{
  "n_head": 4,
  "vocab_size": 2048,
  "positions": "rope",
  "init_std_down": 0.0,
  "decay_shape": "linear"
}
Each number is 128 + 32 x the weight over the matrix's rms, rounded and kept within 0 to 255. Layers, rows and columns count from 0. Numbers have three digits each.

# layer 3 attention query, 128x128, rms 0.151, rows 95, columns 0-127
114104166132117108197132067234099068086148194148133119124186082196113132107149107123148178182016156093110173107131112145145089094098110152148170152078103132151112060087097133172119159184077065155098017189182083132157100151139136161086106111036158141132182109170145071152128157092160149091133133066093111106071168177066045137088091093098098081097114117133144126136195202112167155123124
# layer 3 attention key, 128x128, rms 0.149, rows 95, columns 0-127
164122055060096155118161119094202161105162073192098144210131169073095164156146170103150160133141075160178125185119142178095126200139118087164052130085138134093096075138105182108144117106107140163147148155108108173136084125164130152088124160199071097116113217057086106127148160102118155165153109168099138152109091155158100146129192081126096085134162154129081128166124147155113117146157
# layer 3 attention value, 128x128, rms 0.122, rows 64-88, columns 0-127
111156074110118128121110131121177104101170126124077108090113201129159107142131123145113131176105115115123098062167135135078099165178091157136125133151103115154106138089131154092174134102115178082154151148123102058186100161110165103142131079136091090155121124130157171114149145099154073122098104163127118126163102104179153124165204109193197093103173178147109157107100145118149132152122
120088121129163098145130113165141105139135146143097108059146119164144140129169096132086099204155120091130154148147148116125060140139125076128127120134148127145113086100149096128139148115145123099135125165108140096151165157117199158173130096116121096182153160184094175126149145094216075106081123108043171112114115076120163100086105107127115139188145124139115101077128177137124125170098
148157116147143108117148118206093169154123126102148092113109114120120090154154136137185109070139160160145122088158044177086086163103160102150146145145110077127141135150100122045098129134115144170183144129069089140080142140145142127174108099153187099102132172145060157094158119153130155124125134136095110115209067140104156168138118146093118060130124086088077099128096138136161118156174
096139141138136131131140102112143142239144169042115168110153120091088131169076174164129162162163113089101124107154129136157126155133201101146146115162142168123174123137106107064149167150093152164185103124152122109062145060110118119151087116068171170178162123168158082095130090125163131176101118189065194130104111166146062154114093037153166091213086118103114107122154116104117158118124
174142150132082129159166152161144158078171135075144071097121117169189083118167105140149164096146119145120108121106101124063129155134147050075105126210080076113109160142137182158111151110132153081136146158133106123113081095136114146112140133121125128163147104129139154136118097143115079114102121105177120108170066110184112077198150160140141127071201184141101105079083098134140166071148
108160177051121071070174141150069136072118171102162121137164134120132166147153158107170149093097178171121129083102158141120192131068064151142150118095148114152100055116118121109108142147131088124105095129098123141158130101100131155116159123159148146100115176136148108166076093135109070177110135188126085131111167158163076116138094128128094145155079156146100168143126176127127111108129
145077113151167113147056106113123169175098167091120096096116123136103126131097169155212144118114142154154162107139096138159147111106108103095144120169135184142144122146175131143123091109084140137114129183133100101087087114087143120138121187149122151095116130119109149118093114103128107145148135165114090133159097110175126113108154104166124152110114080090117092132099136115135118083109
148142136092068132170168122057225183085164153138210167100094155130140129154101129126056141133150175106132091108123080093133120111131151106112128151161157093125166169085134127106101178109125157145160134075131080163104079158134095148162144189058146104160145128102106142189141179124116138074118131122081126109134118134085170124165129089104108151123132126181171145128105129139114087100126
156161116075116099184162150123126140111179124132117143095117102119151089107116149125148127113109151141077101162074125112080068151166200099068110123140176145135095151103147150153154183129155113061144153098129182174129101118092126092214081099107095128097193142156117105072079163079099095102100162117176159137153131063201102146093147157152124170108091128132146104109099125112133140102154
059044039140070152080112095089126134131073181124120120159113163154160160144117071136099160098139096138148163100154154167160097192119182143137131125180086075180105107083109089135117113125166126111095141118147114090130170073076111157187127133127111128147105039111105126073145134101201131117123080112101078139187124121160159118136111159163116097158113159116026092089154131147146143084145
128080113132102150160158151177107116100158121116142176060080064112133119130137178171141173115136146152186135138102132147143102140147133115131127118125064079143091172159089111132111118143090152164190139175117133122076153191136146127138117136138159127136193111142149121142145126112124099076129118157167137141169139138109145141120167188058143105112121104145151128141190189151148106124097
128095128129023145194104106122044110105156143156162138178101120145115147106166105133154160138142125148142101166096106147130136212132132155146154166131159118097140147134167154158103101108153123051119153164137151141194133171127144140156127118129106139068107102097116131121077147109092074116122114120148121194142160085193128171131150175123100130145135185192127086177113130185150085159115
141108085126117100138094189148132131140107094133149122124161121142158115160171107149104177098118100080151083166075111122156145047125106102139132123136154113099116146115049134129065130141105122116178171135178166132156037134142098103142154166199127134022091124144065163144113117092108153156142128123156121159126172093171154184143156095128098159164072129142134129145110095118100137130094
137122080116131100076135174060097148238128165132163126138129161132084145144095118148124150111150092137111115097200110075104123122134158118144132147113106103144106129126072107091128121116125082102128113135060074099133162139102157122180089085119150142126135170194009124099114138132106190095121133138104080139108157156094139133136132116149152111120145152109169112154095134204083182073135
143173160109157099154141108177149119130158141154116077166124149160133111110163114137125121102150133140165177155156158101131105095115114098104129161113082142140177154093139122082146133163164080115128127058101135145077102110094131112089133100103143096067077093117115132151108114143114081117121102136126095119178096069126137135096094201125108096186129115117127062121166143163132072104126
152139121168111154220146140183101079149112144064182114126088113132122139155076120092146173055065174145098086150134112117186174117106122176121149186120159159143114163161073119109083045169117082161079125137161115158143116145116132131149148112124185145106067085145110117108107094092113110090123129109179098163115129092129126122136099138112110150128071083096085140127164106139159160108144
072136139127088146095116161156185119131157125139074127135130127116178150151158132120084072126138101141132108153165113169164109148114153156139136108140134128160091171129133219119128144125116145097155078145137124110162055143129158128150150151138108162126159094214099163154142101131182144118132097145154136101152106144168149150140155144144101149107145128122110100127181153152153137131116
123099102129187073110140160137144070157185154154175104127164084126122160110133101108136120144098127107081160132145105120126063129116150160131119149119070103166133117114142151159136099110148076100143136062114103108169129176162127134114102118111156118116185077133126147148114133058142080159107125097114083147114101117154143152152135180105107177184094139102142109094152118088072130058062
064148080156113152131168145189072128194121143090138129140180176076092146181091161160062151138126127130102149131130127113193160146107103142095111095145051156167169145088190104154127133144117121072116122130095122124110119134140133141211172184111096088097141172210138123083125091124157204124071105111137190081138084129116114136201173088133128135087136153103149136134127136094116172085129
128176124112156079194129166121152106094178120119132192128139080081117145113138102090187166157116149189077131124133133180099116178162088221158112108115107132140081168171166127147157148134128093127117155141167151158072149135150134126109144103087141076165151146087137161095111095122160067119194086151134122130081081103112114085088151117147084167150161114123160163073133078102097079108174
073120137130082187157136126125153133131137125146083123115064115088138095158170144143092157135126147202215145091130125170160077166114141113125136097117143150218099130180101024132138135103125095146117129104087145087140101115120137130133100098120096140156108121066070100188143099124087134100111083172119188107139127115124140137122095128113070174102160119178112123096118135151140140152139
109097094156129091086088130173157146111135101070134142093111147162168101111199067151168096159085115106088099128066125116098091109118147077138147102130132128115103115176145213189162111132141137094182180165141092115173109111110122115151112122130044142142142109067127113138117128156085061074108134079166147046118144158116171122130122169153166107129167137132178197120152106061110135104150
107139132083157137142089087149016160132143105169164117120110153118113145085077115128146158049198103150114107100164184123174136122123107157098118129097136166175149119122092116088048136130119106129099186135155102142132159134183136092055130135165160095091068157084157121174105080207124153106128103131097121133058163127140099119103074145164088102147172137120118163082138117151122126135177
146123141122158119144100124134112156169169097107127117144097099146138141132107205182197132078087147117166085201147106143146153143109136134144169132115124107123145147177096125098098106149170157091135111164119165159118130135185145120132126092134143096121101124106183144157121076116150159160146149130133151112102143096133093090144131118176100121127161107097153155068103128089122142110176
096101110140143114114060134135110135109134145102095107132116115178139078076138108136116078155131116156111139150144167079087125141128092178097143107132088117172131133155176094074115189120144122138158118142124173094094114108184120170085095178099061120140140103035094137136115118109123129114105121131102083122151129115118096107166176160146140101166218150154156154090144107135079083148126
# layer 3 attention output (transposed), 128x128, rms 0.111, rows 64-87, columns 0-127
123103138126134102106152105143106151148160098198131059090137078172162036118155088074125181165145123144100144104126157136152152161123085099104070082164100106069113088124138232151063124133105128068119149139163104194106072172187116163118166112130110147097156141128132171161118089111115051137135107093142103169153116138172115111066133073066093142147102125107088089112152136165157085104106
133148155064122100231142127101127164112154155129132086122155147177131169089108096095118115127174077130125067152074147103098130171111107099160163124149140133088148107090113125109134149107080093098113077164160070175162121121129076187096147117166144060133121201092131109133106125117155161053128104112124084173151095138074111148098123110056089221208075137112124066148162146100126090144140
078180103103097157055121062168105116087098148119138126126192068212152125152112143182127137081174192138093181135077112100144147081117119125100145158118131223144121198126106137086127178110134069093086136075110147128127134143117094132114101118122136156076100144072139109106153114122167144133100100112131077104130142123125059154132123124177140109141137113145108108172160184133170072105164
125111122131119069194136155156136216094118151124181171165117107158106102142093160130106078087152141124143145119137136173090110150112117098152158108137090149140166053140147112132109129023067107148129093150132126086058143113163100147160151166112184139122107178052132101152133103081106092107177061121144093085104121120133158179058077150089157118143152179118168101156121150100124149084143
076074151108072131069076071123125112084170133159117092162133052140145082120131107139120187195071090175098148140149191162084124145129115142123077165133175102183121158169116180096128150124132183116108129125184191146095135106155173106111126084093139115084132135124050127136149095158131175197138152088082118121119069113137096076089134120109096099197137086117095093128151132152147140133146
134136166163100105098109155103073029109107124118131104096107108132119116164169112180152102108110127131103131088125112123111118150171100152118129150159124099122167150150100135115158080128121065126186205128132149097134138077092126127185133145115134128091118106175126102155149146064118135076118143067146185121101192143047129169172154106137147158116163075118122122137136130124137185157145
117075083094145162134143117127102105104134207140076167159121157195111110097119145154088093120177100107057169118132074098161049152118146125138163128173138143120097113127120112144110176123151094099179120186115137132131069122133139127160129134105082150139137107128085129177196081180139098115151150113093112131122124118107096147104124070134112149137183163127179123108178127123144187150126
187113147105075130163133178170097142161163074077069191155207089105132090103066140147084129108118129144119106154102155101163092086157173111131072154129096096144128113195124101084136095201155178137058068121169154075154118163131184151132118127105102131111108136075119140055100077140128174192120149110125157110137111177150093121075152096131177135098123090122105133145155108209076141165105
135135111092119135228133104094175108117186138147127142127114155142159110131176147186075125159133133107112133115144092179169147120148134114104101190153098074128133123121150177097083181131095185143044145164207131117095161144122220192075086108117098139078094107156096120105143116098167122130131125121113128165054113159140142102104110136076071116146135072119131099100186117169156146095186
137143129109142114207128190087142113062190142085130135114140103169020073123116093074167131110135118225136168133130072186093130165089199105107120105191166095084113198121137171125176126080136082128120129114163133158092101141152051123111114087167161150126185120116146174157076127204106130097139151112116094124117105082118133162117138147132124123143083093123117162129106117114113096136131
185117147100166088131165089165147155118142148077126137096141077173158173149149139139082162107152189131158133094085156076093170167121118139120058176131166116169128120130120097057152197156087204115115110131133118103065136138141132119088117127147108145129097117159134097128140153149149110134150101134067140136140128150130138151132099149165134130169135129182107113110087146161140092124148
152160196130147075186095096108142080095128112176081085133139195117106117086144136084119128168127112135119116093153136106136184154143127104095115144139151074165091144163150150082114169147149153090158120118177058113133061119057116156066096154216130203068137108174140134152172152150152163190122204110136159165119155127145144136161160157175084111084100089141096116089118113128172113153126
141098139144098169111152091129175144127139151149135196099099118092124166113147168150128142182109203107113061163138096077131157045157088173099121155100139127176134124167123165074166185150168150195113103153158088105123178153137161074145107110162075179103122130201145132097145065104116145150160170112114126123130163143109108118130159090184099108094140107124176125078112135072123138155099
122211071093155141131065124149138110078111176097091116130156119144124093124151125089130111083103187097148211179091091140103133113118154115107109137120125155112123093120189159134173077084138108119098114143121142136165112255161060199080158174138122190138094139088130112155119117088105127124155102061132130156155134130145139088112138118106159141119147098169077151125131126032108120142114
099184162151100088182120137123085096135113135125163124141089099129115144087120110129102126095143128134089105089123129172161068078150161098127152127099137121108097182146127115137112143130129122122154114094113122175090165152094171135107115100118162115101123073127106112164165124128112073075083132120178120139157098112162112147111127151165153110118124155138124121092098158086152077155139
171099132147173155116140106124145087126084112146114213145168110135086189068093115111098124083170174118098107093062053133149132141124117151075083153145059116158142168150145089141104120189120066179124161179158163138078197157089215143128115141123134190148080067191142148146191087184084167155103136138067128159092116114085169109135143169152174106137140118116171166132183111099137146166116
154098169062141169179150149101130140103142170121148095101075065130153160095174161165171219097125154114088124119127106125093143124121089130121125162125106127114181119140151128046143113166148123085151121096148114152156068135163106142120182100123088146084099127108151135152099140148120094138127167135090111117152143128162090083140109114143124140084085112092119101147124159139166135080126
160164149122191129217123133161167074076160142096133098111118172171161091058180071144146126172127117162136126167119158132170083074170107177168121172122136060152154142114103137106151107110132117133123146106154128147177145150101082128122145172130091115136103111175047103119147115165101113101155089125110084126101089130113118127144183151098092140150123179143062115097091141084167136066112
135115081148172111003118167151147142092126054093163120072112085126107140124208184149082132102143105142163186138120108190126105110085070130166140108119092129105047084203154171151175099113027149156184092204149156144177122171138144079068147139054137168126129131081081092140177127104150089131206111138103090111138103159121186053087154132078152145133060091123160115141188184134191105090096
140100079098174061150131073162135100145155115156163125147078117148192119127140055176117163160167058158118173072147144085144130186108149116125096130116056109106129134097105119097080159169165163152132152107142100097116155141131126091177146214138183122131094135130077173100125095151139101094094121184106145109075095136054139128095140115121120117139155114073115151103093113127150120105163
147147133129094112084140119104137149076203132074096162122083097140132156116119129106093106126112072139125144091084161093083196188093167100138158135175146151124187152108186159112093123125109115120111068108135085100147136090124124130100122174136134123125104125111153138168094040152125106116070141152093171115145113170212095112120112160176183140087119070103150090107127125138114092172130
145112165156125123072101110107176146118145096153164114129132120151191124150182123141182098170098103120111099107143126109136127133113110147146105145115195093127081115084062166139097123191185207158107151161132100224153094125153160125071194086137098122135158113072102174150100065152183144176188149111099168071115095156151109138144145120081105183091170165128101138183152121137107117104157
122165118184059132098156140120053105164124060173133126165095212135120140154122071138133116080163104106090171105169126143081109101107141174157141055091132170115125147123105119161163094145123122163151154101132110086082122148104077110127142176198088148113130101147152098083150161109070090140121159144151124148170143103120152153101135185199127089126174070115141092113121166000050139179129
114123102134065125042140067141175104175165151194142114137127135120103168084114205184087154163149127085095149123145122086108141137075123169139101133144120160161116139146082141142148145180088076144086175134095118147094099091094092077081141162116125133111118158174140086122119132102098132114115130114124124134134132134126135143137097133167149136111133086134097138166142175088150159069123